Weights of a small GPT-style language model, trained from scratch on English Wikipedia.
Size: 8 layers, width 224, MLP 896 GELU, vocabulary 8192.
Architecture: LayerNorm before each block, untied embeddings.
Training: a variant of SOAP for these matrices, 393M tokens, 8470 steps.
Each number is 128 + 32 x the weight over its row's rms, rounded and kept within 0 to 255. Layers, rows and columns count from 0. Numbers have three digits each. The size before them is the row's rms in percent of the matrix's.

# o: layer 4 attention output (transposed), 256x224, rms 0.107, rows 227-255, columns 0-223
# v: layer 4 attention value, 256x224, rms 0.122, rows 228-255, columns 0-223
# up: layer 4 MLP up, 896x224, rms 0.119, rows 0-2, columns 0-223
# down: layer 4 MLP down (transposed), 896x224, rms 0.119, rows 0-1, columns 0-223
o227 089:111143101167151138073103101111126112110179076098096103131077126158142118084075128074171112113169151094156204100104154130080099135152170136145124111205126123097115111118121107123141124155197114117202111060084153140165217128081053084064119163171153170152094181138085161156079135053129099124123104113114119101156158169178122109150159094111116181139091102051153162079147096102149123142104130131058082195132132136166150131133115139148157137126187174130135149086099140119150157099096121131118132132112132123151164099124117185121152101090117092151170104166117133151104126117152137108142135152091126170119102142141138154125112085191190161135180156106139103127070173177120167131183
v228 096:122113141141125167179165136146137118182147097162180098137179142126172124112131127128083079076079122076186152141103163143125137113096123137147107129155137175103136119109111149157127173144097070108121131153128125162074090183168143078139119189185099116098118130064090087210145171163107126066107120114136155195052094126150170117079130128093170182179199107123130134126114187129118090131076087142158172135091123165120127123130127098184091184126169113084147135178081147082148123132151094149099101114116169139133142110142105151098131189134099186101102178179097135103138055078170115161150159151173142156120122161130132180160196166093142143159163165129148106120154118100107104155080
o228 099:109123178058118087070130072049199185162107181156172106154139153093117119101166135153140120105154127138080148101122097185095071140124061122082146110135148109163104140200196148160135118173135158111094128154115158147099170137058160164052189113119133088109120141105152103082185123075131183170120085192120080105092158099151160128115080113098120118082130108139104085094130137146182041148129111164104085103211084089123138128141128102089090146160126130198131113106132146122150118113115125116145128152129132127140093173117148131129124094142101163113145127088110098143108096124098105111108094101108124120200144081119133081157150123184117098109087117091134126163129070157115081122101
v229 095:119098075137104096065134157148154212076162106136094184157115127104147050100130159143112138113113085171074115147111121146148150095131139154182103125067143141153098155142198107108136171117128149118164116086163046113178072105128126062136123164150131085099169112113115151131150118145144076141122148092114165115215140122116171117184136150150144128135064177113224081159091149092154151079111075108108092160082086120134146140110114141137093128158184155144061117125183157102133113124119098101129152078096179107124140129082123133133108103095129166136092123105102149145119140134136108112144156167122084106154140151122094118124035148234152180153140108138107099142133160120079110108150
o229 097:115157126153131128101086181049123117181111083161098060121105146133070100097160109142140182065152128128102121160134152157101115132180173151095128106222158154092173144129021123155131164177135155065133164065148162138138126156155150127139098132142117110119154119081206059110101133129145090114135155165146133098131081096157125163122136147068106163159158099101104159074135139121148170111203121119122127127167106068087123074103149120090164164169079121077115123104110143124113175151153151081083158157142073081113162098101135131118084151116122100113154149152073184107145152150145157060126080071157153156144133096136136109095171107161151136132126146143167138155165105161154170155129
v230 094:130175060096077146096115122091170095112132067123108135108131129140116160072104099132113128096142082121117149126138148103131156114154157107125147074119132157157100094143134159200132089149162149142115121170106170125134097206104072144183124126131089161154104135144106137202172123129121148111146115128126096111125124124118085162130102145127117124127091068112140161205148123112155180104144103156130117179140092129154122132120178096142169190088137108106077168124126152127171132085110123179139119212112082142128133068088147101048094133096137122146184193136073139141165143180115096192092195089156180163141151103149127084100137106079056064198076121111136193115108161130151103175096
o230 100:087127157149163144163153147089056097121151081138166117152128170181099152113147119155120148188153093140075156092160126119164136108122130137176058161122135122099171088095139131144128125121097121179117090126111128112120130138190148166116091161124155155136075099119130127094119140120150139121063091111127167156162140168144112087224144116147131141148089135125134122137136105110199086140151116100145125183100127141178114193066108147107107130080141173137170114113195055169104118115194145152134154045106101166124060166138080101086076158150105136163078079093138139138120130132170130105073122183164144105162172088184106152188150129127128178099165107084137119148113146212182152122162
v231 101:137113130086142098118132087118186154109044071173124183098084154129181112151136064127127101184128101084058077163152163173193154079116136174149054127100138125151179169129147104105185160117126127107152133127125118152095138070095124127174128118120142170153180138121168142137127143179159084128147126112097165111112152108129136071082109114126110146194156126095158169089165121161153074099102172068165109127139135115140102178082170109166106117161117088087112128147076126049096135152116148074077172090153071106112174062128126141108142162153157124126076147155157100071081119113148131087183176154154168091129139130170135098118086146124145159169105142092081091139140138122131131146090
o231 109:113117181140098122113159128093107151101161144146184104156143136115164144126123123062138098151051162047159180115124149104104088140143143140110167146194136067106114141175136109118085144132116135163097105156114147101112121169185146100089136142118093068163111123182102124102185165111112198090048107173142111162126139102141124121081089099136134133103075113139141129111097112182092105096199096149053071133146088076103141115190162125163159127169063132130109104123100154112151118152121118137164090174098092178174140136127072119081119124081105159148120102191165103134190078191138137120076114074124125161136095083081129141086109124138164091095118124184097134130112131190115097124169
v232 093:164169118151131169152144158142129075151081092119122105115074148149094125111164118147085157125155122133089108159111141119128196107166114083159113174134122174167124140168076134124108189148119140124142122136175109136101117147168140095096092096217214175123140139130080092121135071084163121154139144151127105183173129122088150131085117141128091095128155079130160121165154062116100066124147073042109176156110077159115140142108121212184128108151191118155183145189121130140139138099146121156120128094143188158127089137144116157138092070179116149105199123140109152117196138122105104133128127149148115138131129141067100195053151138134098120120121128138087179113083064149152125140193
o232 093:155067122103122156156120118126122136130170185113105129093107177134083053145155140163124086208143149136140150108179134137091114122096169099141134133044124107109070111050075077173136105149141125175160112163151166187108124064105140157144139119151099148151152096136187146139142162177165136154103077134105146093098125122093130198191175101119114159173140159145134138147092130157107121079124153127126078076160162152169165092123171111164132111146092121116094132067107117118096051133150136119170120153137118138170162091079091111153105116170148077145191203150186107166103155133157184164125163114119159136205117117164165148152160124157185117139094088119144142148183137142118139085141
v233 097:146165161104181088165086100156149111135107163109080174136116111119138075134134163087122115155105201114134058120140090161123151099130103037133093161082111139119088135124152112139157092095135209112147159095160161124135143101082185137087148162158122085119196121098194189109104131101156098073144148160148171159098135143163164117104145087093142098079151173120207129115126168098115117137129178182147122082075184111128129057136160101091110145151130102147095083150124111147080133177181129101158118158098104113203166160136139136146122100129128124174118159092136148078110132092099119085171119128091081067188143176110179113129111116163128149127155150136132158152171177173076129124164
o233 099:136079111183105150121133120103167150103115111101101133124126116130148100164134147168120175139088141079133138088159112135115122148145169119147163116135153097171147126102114101032129162149090157061068107081138207134128054169125135118129145093137170086136219107173120157135150115106116179129145183122147089145189119141175069133119149167077096118146087115080133134155150109067166183149115134079198123076102098107116124157131064089164137166168067151074118192131195184118127113156145075115133098060124137113123092147139156130144148114068116163100123141133155081103131128087136153155108136117133139156062107142061095070097130161083132136103093114165117154133086109128125061116124
v234 094:112139165087139130076144104135081152105116047111130138094154161128137140143137125085133130092101125138141122076109157170180116091139092140136118149152168093121087164097163104133164130152142152194157144127105100147144112082074115117120114170104115152092191050161128109153108101142177126109141122103121124165147102152169171156185159095133116098119078137212118125070129118156094178063091079118181123174120109132130122134121082084121151199151085116119121169171095216140141160151123103067051119102115101141075191145160147173153156169104167123060156135145141121154123136106159135114123080152082084126103093148158048137094095108108153167130164123128142073159160170087098166078162
o234 102:162124194150129149120188118063146140150170193137095134112185156111121148100148065086102096089153086145097101196133109112161151159156151132132184117195116175096176146197148098146135177107113159049090173133126138173095121175133110099172128116193097113143092179143089132097138119186079122164158132113131142155125197155134116124120123175153127127158169144083098146093115120135136100172185139129091173078098073067186107100144147119125150133079124108123155174141074130084140119117180113126161143162158126102099142186047119082097101123083125124122114117076142151146116103152095148135104161123098141163113149136071161106159104126081094093094162097135086134130113116083104173086076
v235 094:108146121151150106163150127099173119152136125144158135130171074100131109150123137091165124065165199085142107130060137105101154185133172111122150122142100131088162070150153150124106143141134180201117137092094150122081120121147137143110123167171113034128097133131129099114131101160120139167134093116098134128084137118182168120134107175120112038086168139112091122238168099076067103101112113090096107112180128063154154107188136105123089118155093109142089066132151106104132116113093099094183179129172195111135113173152129159120179126113145163130145168123098132117146196105155127115140155102102114087119103102127129062147184137084127125146055134088104134047078138141136111086134
o235 098:094122155105127151158079113121142112104122092068129115112134104125162112032116140157131173205086135066085148140142046128153174134149150191101051124123082103142107102100119112067125140107109158151142109144126144145103208101114109127090119109071146137148134141094125099106128155099084138126142166125170141086164118123135130138153166105153071140111172146098121124073160121125169159144139101158212147145148118109041212130156121134124132108097119100121077160144137200116084138132070117161132161067117088156122152068068076144150146095091130082068184176133146162123122103137098178194136091156067121137120140145128112171183115124113130130108129161128147165167177169106120119153095
v236 096:153086145139110133185135107122106117178156127193093099099182098115156140085155158149119143101150108131173085146132115175028179132154157106162190118196122140126059172048114119084106127103159123103097135127180138112104153098167129102095187111130121074096157126123160085083092122091115071141133142202200086138105104146118188064161090128159104100151100121155163149116137119152056130131086105152113087121118179101100174138109100162152084152125133112135122078130080069100085181096108101145175104102144152112061155148137193115131139141104123174067120122108081121170142126118137090180131152138069138083100084126132131132105129122080133122167170135179134121147092112166129109137134
o236 090:119107108103110144156131096171153199148111198084100085133125106117136136166146107158102139192112179128128134196080057111164178130120143139077096175136168075121148143120159137096139082190054121158146084098096139136090125188064113127104144074129163110109098123108153169136125158124166125099124121133146201136173090118181110168112169131155105141120109169128131117153101158103106173111050102117134128116130071102109064107182146173116118155135145159120125109096103111072140112154076066086125133138156098085156129198116117154124111096112122093096170174098143192069121171131070109122165153091127115150155166107100114164135130135126053118110178173101068120087179088107127128120092
v237 103:100127178160177111115105134093144099119117147114111175148129115135109113164105170080116077150136162174054160111090123166105174166085129100118098141068158072091169104140150124167132070114146110135124151165097165087074147101056175168142158169077136039101088110168148139103160157101169097166154168108121167107151144172124096126083161142151167125103125114078131132130144113145099171188156125150128137088081145095122139115153116100138136102139110098080103202145179141132153076159140149063118101059089115118104093165173136106144175146154129143141154163183183124132169131089142115138180155128097170182099149103094093088154147091201133145140134118069132154090099160153195107083139
o237 100:158094097110149126190116091139112090131127085152108086079097104094109134145097087113127116118166119121164098124162097074119082133156149110084080124104085153130090128138134164056137147180134176094128107192141072159151119130105076151123098090100126075110151125130076127111140167111113154109147137100121066127118065008070179128161129105164126141128185067090154145153152122076088134137117109109182106146125113158082128134119118154148119105133119157116161156068142111151085081104098144123147093172087118132149146061090102126068073105101117146086053052109160109147180144079168159116179088153155116119139115155072108156128139169072180148151150178168154114140173135127108118147108
v238 096:230085150172085183114106113156138157166167128093083175117097107148105113148157122178140112064151116167095104173134078149123122114127070098111139072078127159161153128118142114141104078147092095172061124099097099115108153109139149173102161158124129100097127128109111105126134152134129156096139177075127151108133140152149100090119107147110111095138119165089201154148103196086104137078144104172080085096156175112186118163177180112098088201131129119196076080153106085146184115144137180106092170129112195139122127147151152138085116137126065145169059117103128088105169114122155100141093152074091088087133112101174184111134117122145149135154141097164102114154105127171119111091178
o238 100:133112127075131112098104152083080114108121129117130101134146124080065141118143131119034117148093112147159170104123106169140203176197202131151079167125189142139139134126158167069153156214078117132098158086110153149140084159169134146113117106089201185118164166140193091119142139085127156112123158135156139134071095118105102165109093141141116127110151092116088096141114061131161121138096111121146109105110127098148059151065132128093094149143114123166113167165127174136127105162071100122144150162147061088177115111132180147131117109146145118099172143143114137132148190171122041156103135143156097121107171221103080162115115128110105117135110109158177136142147187189149129159120
v239 103:060141107122125194144112170130179085120105074182170102123114103164150179140093112084139130192102130170169135112141116144132099131173164124124121139113112145108149120135150082167167145097186149126149112164140120151128103136100127145151138175119144093165133151122123074189108186131183091072124088166155149163146085147207082108133163135160144142132104102121117142089129157169108080125117144123128179155162063101101188152115110142109176175146100034107164148120166121134106100132119104093105038084088106114135120151175072136176090162123105131132201107127194113116105112159146143169072132155100114164187137105072073153199123110106157140084146097065154139140102151174165125111138
o239 106:133103122104133103123149120083121175167133133102160089160099155110170114116111166132073080093142092115111133108131142139182087165117146109121176112195110086120161189140095153116121117091135093108130146132069129153079162120153120185116102112197173142136089127108112165183160117156142140191112047113113106120126099131140200126179157153092144120189157121090130140185157141095124166117172121137105120179147147041137164157159129138187071082148153163171189140149082100143117162159154190152162145146126218178094125057164131098113127097126133137133141100169184091157083095080123112132169147122194100166132151148139135096135126159130127110127135122109118134060156122084046139160085
v240 092:093119090150158108104148144101107154146049108072126131143098164089080146143155138114155152151042123153123145163108123093099139083103108129130157131183107141175132118096160123139055202087070139093154091115131130097166161122100162071124114104175124146114092182093134164129097093128168104162065116088131081150157115085126141168145123136084125117187112148121120105097127147144152111124139152114118073095172082143078104143065141217174146119143123155111201101108148094135091180116138204161124129132187135127103098112151164148114116066133116055183170109133107098155081139157149117162109098141137119147129150132058123176111107128158085032115152137137078151189116092116155111143159
o240 094:135114094181168149160122119116130161158192065146080162119089112156064108140115140125146137127186128104118124133133138121149119115080137099115196133080164094063142145164084098126112056144152147170140096147153136086102096105119121123106147139088145126145195149103077096110137101121150063091123127110090153089146096175104069169099092124074167097159145112097148194119150104145111153107061156164050137108162147163118108120167124128132143158064165086167102072123093098170126138125148077144178132148115189106146104148128165111174113084157101076103094187152112152124132132161124134108123146138127086092110083183214122123172117172078211133091041140116149141148112130135114151149149
v241 089:105146161148091094088079111151132092107107131194143161143096147147180151133165141102160065179100118156088107080117104148230160130120154124111134168132121104137144177154149132147139104123153139075109119163145086111125082159048177130141136191092095124071137148110146118109144118079138148114155097166105114123102135146134087100129149142073072154140061148119138164114129124104166115189169143129121148142103139113077132226077082159105161172133136095135176158130190131120183189098081114117108141110133102178116054127104120168109067113148108138132162186139134060127133053129140162120167146105066130094114167127147167139177167104163133153119166068137132127110149077140109096183113
o241 088:100075134175181115122118161089183155155181137118149127155102113073110107117065081132018119090136179171197143124094130138097085144127145124082077101124095131116054131099151139194123164100110124112111158138086080144154128090169119131058122106175164196098159077200102132096161119129128108113119193120138149082154098129149177153138147130098147125155151115124163162115095110135139113122091159160081116094135163093162171103146137184156120139131089147135117145150104097170143078111153100134132079081102145140213168159164148087080124172141121131151125093163139154140048134130145110078121140194150150138152089126090134168122129122116125108136146126134154097163173112089153136054191
v242 103:145134099053095120138181181143117099142175157096147105118095144152064153151100139134063149102175157119147159130161122117103100058123095152109098103121063137133103173142134103152130080136102151182155129117145136183063103143193215156146125108153153151159111145102076103147088136103110154094106139132123100102128145131107105147131173090115076105174152081082123098149156105101102124154113109155147137154171119132128130119166138165123155073081151119108165014119125161100147159158164119126157134187122171205119098109112116152088140103158104129126073111098141117102095082147103106198112152063137162086157148141099176128132105191144090147097158156158098218133122109172147129202096
o242 108:166101138104144133133055118163200186116161181079176108127102129102111121091132197122143152128118106129133152089139184109118186144101128106139142171100134137159084107120031076140114160122162125130076130057166087079125121094116146081167138124095092148110147116129163094156108117119130160106080067157146205107088093131122168116094125124171092127093145112109131104130162160135155147134111102097093131161122155161159097097067096098152083116154127122219128128100135109134125144127168137195195115125120108119109152121180181150111122189218144154136140114118083111100177186160114072163092099125088114189146086063126110098142102117108131103136119069103117118165162135143134076128185
v243 093:159081147076136119141126173126148187140157092123132125156101097150172139122107111101106173169061124072178158117165112110104100066108162123117137142056141137221118088109048120194200149094156110076181109117132141109129139075078114117173094135153185129082133147122154175090114132092126081102140127092120183045123155147155096087106116152179143135133126157150219185100116151154126076132091122137117108087176108113124102088115097128070127126119114084132141104109134079112131167205146095154116120124123137094105157116092154107145125125130155113216146138103139135124108127083184130135181153093160102133108125112077167151130144111157104143152111172109038106148094108117087102137118
o243 097:165112139178155105143152151152158081131127089155139089085143113151152157140148092097119221124109165090077126123137139175136109162136119107126133172169150156094191207171128052095120115162168171176119123175165144137111151158169161104049147136116135156182164098133140085102164149165151168109108079116144175124116159093122101102118117131093144150156068165112091113218150133140082182103136155134135107162151138132142131090135155060186139107168102140106076112113146160097093163098107146178133121154133099164140129115166112168130132076147169138052129106176155083099090184140119106096082096138120141104114111080122131153065114148086119074142024132135139111097123120180150168129110
v244 094:141127118147196124109167127130190115109152118118105186126059078126132148158162182163134141154104116114128108110076193089119124095078089125180071113090160164123117144166120134163132160075149093124108082057156140116184138136151137171153112226145129158126117148073091133129075120138156126128093112131097132083141115191167201143099105089057090113188121185143121083122158132104130140147154145117123095114093158116132139197127132104147125127122156164135137128168140091106087157084156143123131128118128128165131214142131102124138148154155151107101137143099112053143178145136134142050168087107160096156161087149113091164134114171135143121142168158054157061175076088133111056129152
o244 103:138110162138066098099118121143091173174136144091137136134164183094110057153122117108139142095179144140084178078193122168088141096127141107098132150153126139117180162103102076134117129129153124112133119132097080155153045140107150133155143147162130110131149056131059143095164159165148096089152146126164068139122171121145106152136104148133133156088134159115085101160088099063146098121146119164128142087144151119112131116132126075106089149213107086180141117074102164176146155152144134138154109178173062135112144119061145106180152139086051112127136184199125114105121188138109125108152132210121138133114090201161139133121174082067129167113086118078059131137113093142126095148159
v245 102:087147090132128101078139086144104174164090130057105101176141151115133148136164137136202147099105123080174161183166157134099124127091081167158156148141144116147100164120142196100111077049080155115142134099087133140142139095117160081118118101139103178109141076072109177100126145075093122116124110112141133160156132164160110148187118161177129139140126143106076126046114101133123170116137091115081091151166151148146084095189121130105130183106135189150131129109133132100144109136134186114117111103146177133089056128173141122107153123153139132103082139165136118198150182113152125127164097044178114159108113144044129125112122164088091176113125187151116141179126154113224103094146
o245 097:094107139110163151161104102137125104108116168152111167126112131071057120132148226103115196111167146133071095077096139159152162097082105140150189064116135144116192116131158117148152139165146151129166124187106094117112086133095124058114134157110075098111136179125151115115176148108117126103149166091113118166102161074114143113096178086153112156131095133116099118121140167151101137155123119152166167086101123063155092111053145152090144094117153077140143085107115067134144121138131083217136113117129155124071166124090140189145072148176187101156119101162114128097138124093086137133091068137139140038150086188170149182168145165112151156113128121182110147089125090104118128149100
v246 092:109133162094100088050093134137083154103096186174098144110163167151168140113088139120155095159161126099125184143080143113174076109143115175143188116129089190139129152103150139088180120056120130097164106189101159123147148180109128136191145131114118155073126186112126119126174106141129139140115121045111118129098100169134150150162190133145176109077107108157116130044126096179151121126133153127147144107160122127124103070140136089131145174103109138122189185107117100151217086086131124142113118180152148114099100162137089121113106179174151098101173075131170105165144145120222112138132132114147136114139103129119068099154138117107146132071164170176161144153178087122105165185091
o246 097:080112129150179142076104108142100129130097084083195142122147100129108148100110101150110100111163113169177109099131130131123151094134065126181177094128083142119161143152175147156095149148153073212055140164079071145115143105162152101155114122150083116169116096143120170084167142110110138176159143158108098119178153158111168170086122120160093135162134093136107142119174187077158090148098163143076185139067112118161113121162109097096151067088169166094177061155078118114097113145128131093134155130081168151090080158150198146141137133159149185119091109168106152092161097149095183077093109148132115133120106126105179173146073177170135115134155169152114136125149195102143092113089
v247 095:166150194128122173158182120112164146146146153193160109056116117131144168154164138175062099086176066174165117115159122137098133110132211148188137103128109162075108095135119109192107127151160099164123132125092178130100129139124090142116156090097138115134133061109132122123094144131108102090117049134195136075162129072195122127128126155103133148126192164106079156115091108130135098176191113127154120177058133104114153120166115080081133155149130093152132108162126143144101191124098112142096151141113150173176121164170068095132147106130149157120128130123126159091143110096174172162119091116093157168113176154145108086125169079080090151109051148102174097119152133098152168078150
o247 094:181121136066107112128125111128142164140107160103099096150166132169164166098167135109162144118089082132132150130094081095143126126230077152103071092189116128125126136123129147134107146119162112101161126070057147207167202116142112141110130153118133085125170153122135155129128152141152116098106103125119136153066160182121180144179084120144054162033104113103172134176143096140135181134090136165128086164158126137160097191134131129118063154145117177102142144112095091078184105127132121131147102077156103117099154177101134145172148163135190128147056141115163078167080079056136106161150119141091105103153129118161068172125119135125116103188076149096124170103116137109145123125166
v248 096:168084079045147152136147184126187117130113134135141183086112134072201138126043164085153105137107200149117131135165077132041106056144158110126079115129144104092124105073190151118150067137105141141119142127162109152099113152088086108159123138072094134187195112135159155125100139160096147144090124092146135094062140162130148122121152128189145148134091136074088143104183161167176142168132185128080160150110161117134137174091142142094153149121141133168117158160131135091133137160108107113124134084103158096194126126087080147172100149133135144118082194161160127075146142122147104095141081116093173120160127142153168137128117122109135141140134155126101093144202092089159129090062
o248 095:172111112110100111126172091117135093118102157146149090118109193161127122111113181147068087107108156157132171114081253139113094100122084146119113191210155114107152151134119153203184114180124178103093156120139178163161097130131146156149133117140146106114108117182136176190152111087105155125150104143142182158145176150126130139132125123132143119129160110158151096167156166193116140113137068128131151168090160048082132121152057128076118132148149152100122081166172158045144084096118167139113128145112179123142140131084170156151173127152191171112073125143172106128167132208079133154180102107115124124111160132141136122145141151118141165109144166114092161144103121124137106116205
v249 106:138130139133121157146128118146141129172089163105091090171115116078136146109168182147119181196137068099194111130124089139156158123092055095116121117156138153169131139110091121149096162083129054112157154132170159127123146136118098038161149128167133138075090108098130099116146158104119123108111111116123116117129107134091186124120086087049145100106160134169121112035123185121124162113125122129106119129163086156146157101189161108155121165160123091106163076127097055076104154112136108107126066130171174147107126112109156091126128099172139147104158078134218065115111167098151138162148139144108173090129138160057153111167200107067078143150144148072120110121107095144184123085174
o249 109:193103101121090118065082088156137179113134144173166127122155100106129084228107125106108160122095124112051102140102111150087123102099174121145177126081161168079101132080175118104127044169191168120080134154124105119056124114111159186135122099100114116155106196151122156148157113124140140131118112164186138144121106117137146131156145115090081161064132142111135134153134119099101129183164126071146089064113134161072064169163141173116109125131139118139198166147086130117117164172128118081162117133073147108129118138112151110202139121144121147083097168178165155201103115114142146123143166126144120125160092149106155223114093126085125089128080137109134135147192148149117104094104
v250 094:129092164077117121163167136093149102159122165154100096154125128181147115111083077122093110084139124160126078158116143108097109118205102108136154172141159151121136119114126056106096206103100117154084164150164178179109125123147166057145078106164185151081097178063153104123115169111119075144164138157178104068138119183084119114164130124134150163141127124145119129153089119114133173133150064140087127157162097179138164109077090210099090097103122141169072171164112114148118106190122103140100146133082167136089144111173030163145127109160151157121192076148118151116123125122125076140120164139151174087151107113110122129108079096145081144079120153156159123152122132110087115167191
o250 098:071059105161162188124112131151107132100131125169153117136090125143155164201117107169131139120103144168100190153155123111154040130142141095159145144144137156153111168117062129201111141241152108127193084117097088117131191191162121107127147134174076119119149080192097125193146129087121119197077114128130107104089155148134102136145094151084145124119155170130140117109180155129108103076092116133116108163138114126129082100152150166087163063163144135088149146137099155156080103157138136101078170140158105077131157136111158141116174114125123069110214156107130101119122089081124163216156117103116177131160136161105092149114109133141075140127148107147163156092128161118149149149101
v251 096:121179155148165144143058126086118152186095133114137077149115134151161156138184101131097164114190129160151107151129066167123096080123106078129105116116176218128055124126127118157143105118150146110133120135169133203138138098104220124108091151165126122093134130156132096115078097089161120084089073129113153143127119127112113116078130120144099154131128090054143112098114166173106089178134126125171099086113161154116111111120085113145115151185136098129120123108136122109113094112148114106103086106113194173109158163126154198119066169186087073129150102126182155132157141091126154145130093151125155158094162169063147091170197144144120154098079118028179124152130117147091140094191
o251 097:101072170086110121163108133091216102123127114117155141089149128137114064168210175125066171157117078153124126166144167154087128155126214095136160108128089121111154134132128135131124148113171157100057135206076190147079146142085127147177161127120171163167117196105073159142187195118119137124091196095141114103135133127107206139180137182118147164094100168146135143153146130161160155085122097115091120102148063147166098100153134093164107113183141100130129163131155105124159095150153122118143116151136104097121157148155130128208104132129116138114112088143157087189135100090088131212134216138164113118148139133147127117124126132145191097147114135132081118117148105137153105110114
v252 092:130122109114173147123156090104120115164119084142138139168112135118143102159094150061140082201091107153082149113141159144136135095144077162123134107150150112123099137108131162130107085138117105056138109114082090127089112159129182140144049092133141148125139054111154136120149126167130141165153147146085141127059126109054118124166113120138154095149122087119165148162168105129222081146182107076115134170145084134136157146168148114176163139139139079077132162100184159099182075145077122116103106136091123105124031159156130150138167133094093107143148131174169137096126161127112153096150140141087089108137138124126106131121063076216088132111086118116123162178170040127155209138176
o252 101:126101137063170108051114125159123076079191171107134107102098110122083108091132101190151146133148165173111102126142123090173055138103177165136084125153107120069083122147131156144123146099108131161151150137205096112089120140173135168159167189108088117196127158131139110159156109130089159143121133137098104149152119115128117066116143132171120193139224112077110138083124118138098196145149132120123167124150077122123140119115137128112121102116115097101066130151125122146153151080180125161097097137159172111148160140159119110125114195138120130165060110162147125165123096149090145100116137103216165181139081145096132107125186172106186138185086086160159170096100188112112085114178
v253 095:145118116065088144175158117099081096116137157129206170156108129163149154156130115078152118096075116134136185094123115141111128113120136125155185154051117141094164149114118149168152093122085070129074135070083104115118152133145137185141128083099087137161089094167116106147105141155080137161185119121144098157100102160109131110105176101207167050104091114135081195152129157095179135091143129115118107153193098127129182135128171112091164189109127097126155075116143119114174157084102130168171182150093096067128122120184142162105148182154129147095091091157113123112123118127132062052113203157182115127110076140166117131167141094142118098167146091166111122133136128130112135139062
o253 094:152101114092193135114147138184125137099202109159123178115184135083129181124140115186060150131163182129141107131156084114138122118142120097081103108178123158140137086147101140144121122127109079156139064153124153126109068127134112104128138149122160150123136147042183137113153091100070094160146100180077155130148102049114102100174063123118154132126110163142148073134146123092146107116124111142136154137148130117097087121095154153167127122050194133165129132159142182059141191112123173199104155126119117190157091164174123055121125125133195148122099153141122157122101167188137143076116096120072111177143138145095119140068169157126032134143154123119082108164120130142136161110157
v254 109:151130104067118113089130174186150156161101188137084089132122120141117139108082103111098151114081120075164149152140132139137107073117094140140140094131101124136114105152122109106163148128163156169187162129107187114015109170117112105139118177138075121032127163156166139127133117114192081144082134187179134089094163133092120127132161186137124106103069162131170133107164143130133094072104180093093080136121131131122107084075091110076110118044129132119145135090193093102148140165110096125111077177148128096113100119068141161183141093145166152142148161137164139127121099096097141189156140120089106129097157160038101098127100125086118156101149147115110192166151078119132134100097
o254 107:125064097154111172074143182120121108155128131144150143147137153168128127123104151121108163123065085107137122127115079133136175126120134095159191142154137137166129125100109094141111102115100159109109155150182110142107102122080120145104145093147070131223178125152154123144136132106093156125168039109194125118159090156158166116117162127151123109148112064110146174112150163157162228133115133110123131134109165150162088096159181095099147128210127092070112159177068115177118072138092115138114163089140159115115136124120145188115141130140159072106135013126171156125105163127098169062160081076120163107134125098168153142120150164090149128110121124093096091055174129157159106084138
v255 106:111122114092080196164132182153080112128145148104157106114132121112103125118102096152084122143132151088187181163080122101116162104154097128101141130169121155089101155117093132148089098151077126197155143193145152103126124192111116113126185098120172170154140060119128049178104112150163145153177147151087113171073140099100132090128114123122149078158176099111137101165148069138129101143131133144104110057069125136173157051138083130148155127138161111107235185171052136127157100104166147172144144142146141174099075116124151075156116098109142074109146084065139145113144139104123129126147186147137041156160112161143102130127165155098104097130131125145087170131133069118108150136142
o255 108:224134153134154124164158164190134088118154134142115145117140125110171148141168114134120102192149130172031097088106065075168177123181081138187107113094104081152104122103125110159130094135135128136151177158167151098104185137086142197154141093152130088119133129166192222152170092137125165137070142155084073150165095099124157136177109087168141130129170099162089140223122166176163141132047135135098148111137109158101141125151101119175124105078129144145092118068120158074110168103103162091124159086156168080166129131102130148144132181147143184149125109098154124112154170135092106126112113098164147148131087092133129119135104084151112132133100149122179141121130152170124098154140
up0 091:149177089135163129124188108132172148159140141070147087171179125187116191129110126134171100084126104072135087167125165183135122059168192142140148115107108099112073140139122122101115163122156131167127161151117144117077137097141149106085109175195068167095129092156108157143188084142098151137041078140108129196126108165125095104123106188114129108094098132122115121097156117089160137147085132168058162078137121129166113130162148105168112103109152150114199093130128130170069124153117107096126120171125138141120211176163170118123134158168153104110087080128160128161066145143109143131132165074122144091118166188113157135119131110110165117151108158128167144192092123040104110175141
down0 087:125130156136086136180136067137156136123133138160079139139118108153096152127113175197158161208052130136139090132128165097120146130122163116085095131151156126130116151167161105097152104153133150128111156105065073120142072144079148106160197132161123096139140049098143166162135208126167132104102089151100145202150129078203113105132114092173104172168114175149132105141158094166133145123194122124131168187161139113089132086146115146126149115108125116075157138154097148228173150099085119113106141104150187081129129083084068066112085186159095169131121143132133185130165194096105122150080154101111125140117147121102156170126112120106115114177129084086108136122116123169141107111074
up1 105:165149159127128133121068137137160107127105184156113143114124076122142078085123130114114078032102100086155172188103118113090142119182095148113086226133138080142079116179127136128185175143123128078103110120181156111107164065129118127169153151107149078161091074130117138151117145201139159117164098129114079111157124197122169164115088124177156081119138174136148152154085132167153135130136121075125136075173076115102106123053108116090104140129101126147152164086084122091118090193170144114152134104110134104112168075128103155133132125102073106143118164110144123202140194213104121116150212098103093163161127121127135160098119165122079103093140123135128133166135140128147152169121
down1 101:172141152131116121100176108112093105086191144132136110088137150137156098108045099128129179141104123130171163120105107142184051123094156143136131156099097159136155150162091186109169066100119132175091148156106135181142122132150152099088140150119118131090165181127084082134115130113119154104119185096119118127098123206209170136124138081130106118119118092087125141153192184107095092145082063122143108092116137089174186106208135078102105149114104158131119155147187122138124126129148146176130108103158062116132086130092097106114124122122143163088170130116094047077100133097153137143097099120147202087135158039134153100102104133057163156101114148120134174071150186108128134125143
up2 102:123141113193110087126156134179139099170081112079060086186099146147099141064108089098160142078118160183120135079131157123134118188060105161153139059123181134126106153120165171093135158113130139054139133108097125095137103106203085118166150145092129033135116133111167110165082163133162138161152135098122167116131101133104135067127119128118143127121103167120146103117143103183156169101151182120135149138133101120189113096163110154080076096128140085108135152038112110154122007106121120051146115137116138120158127101142155118186094142113167175152106104163083116177124095082166156141106134120129157096132073111152123093157115143122120113116091075096111103110108082085107121144139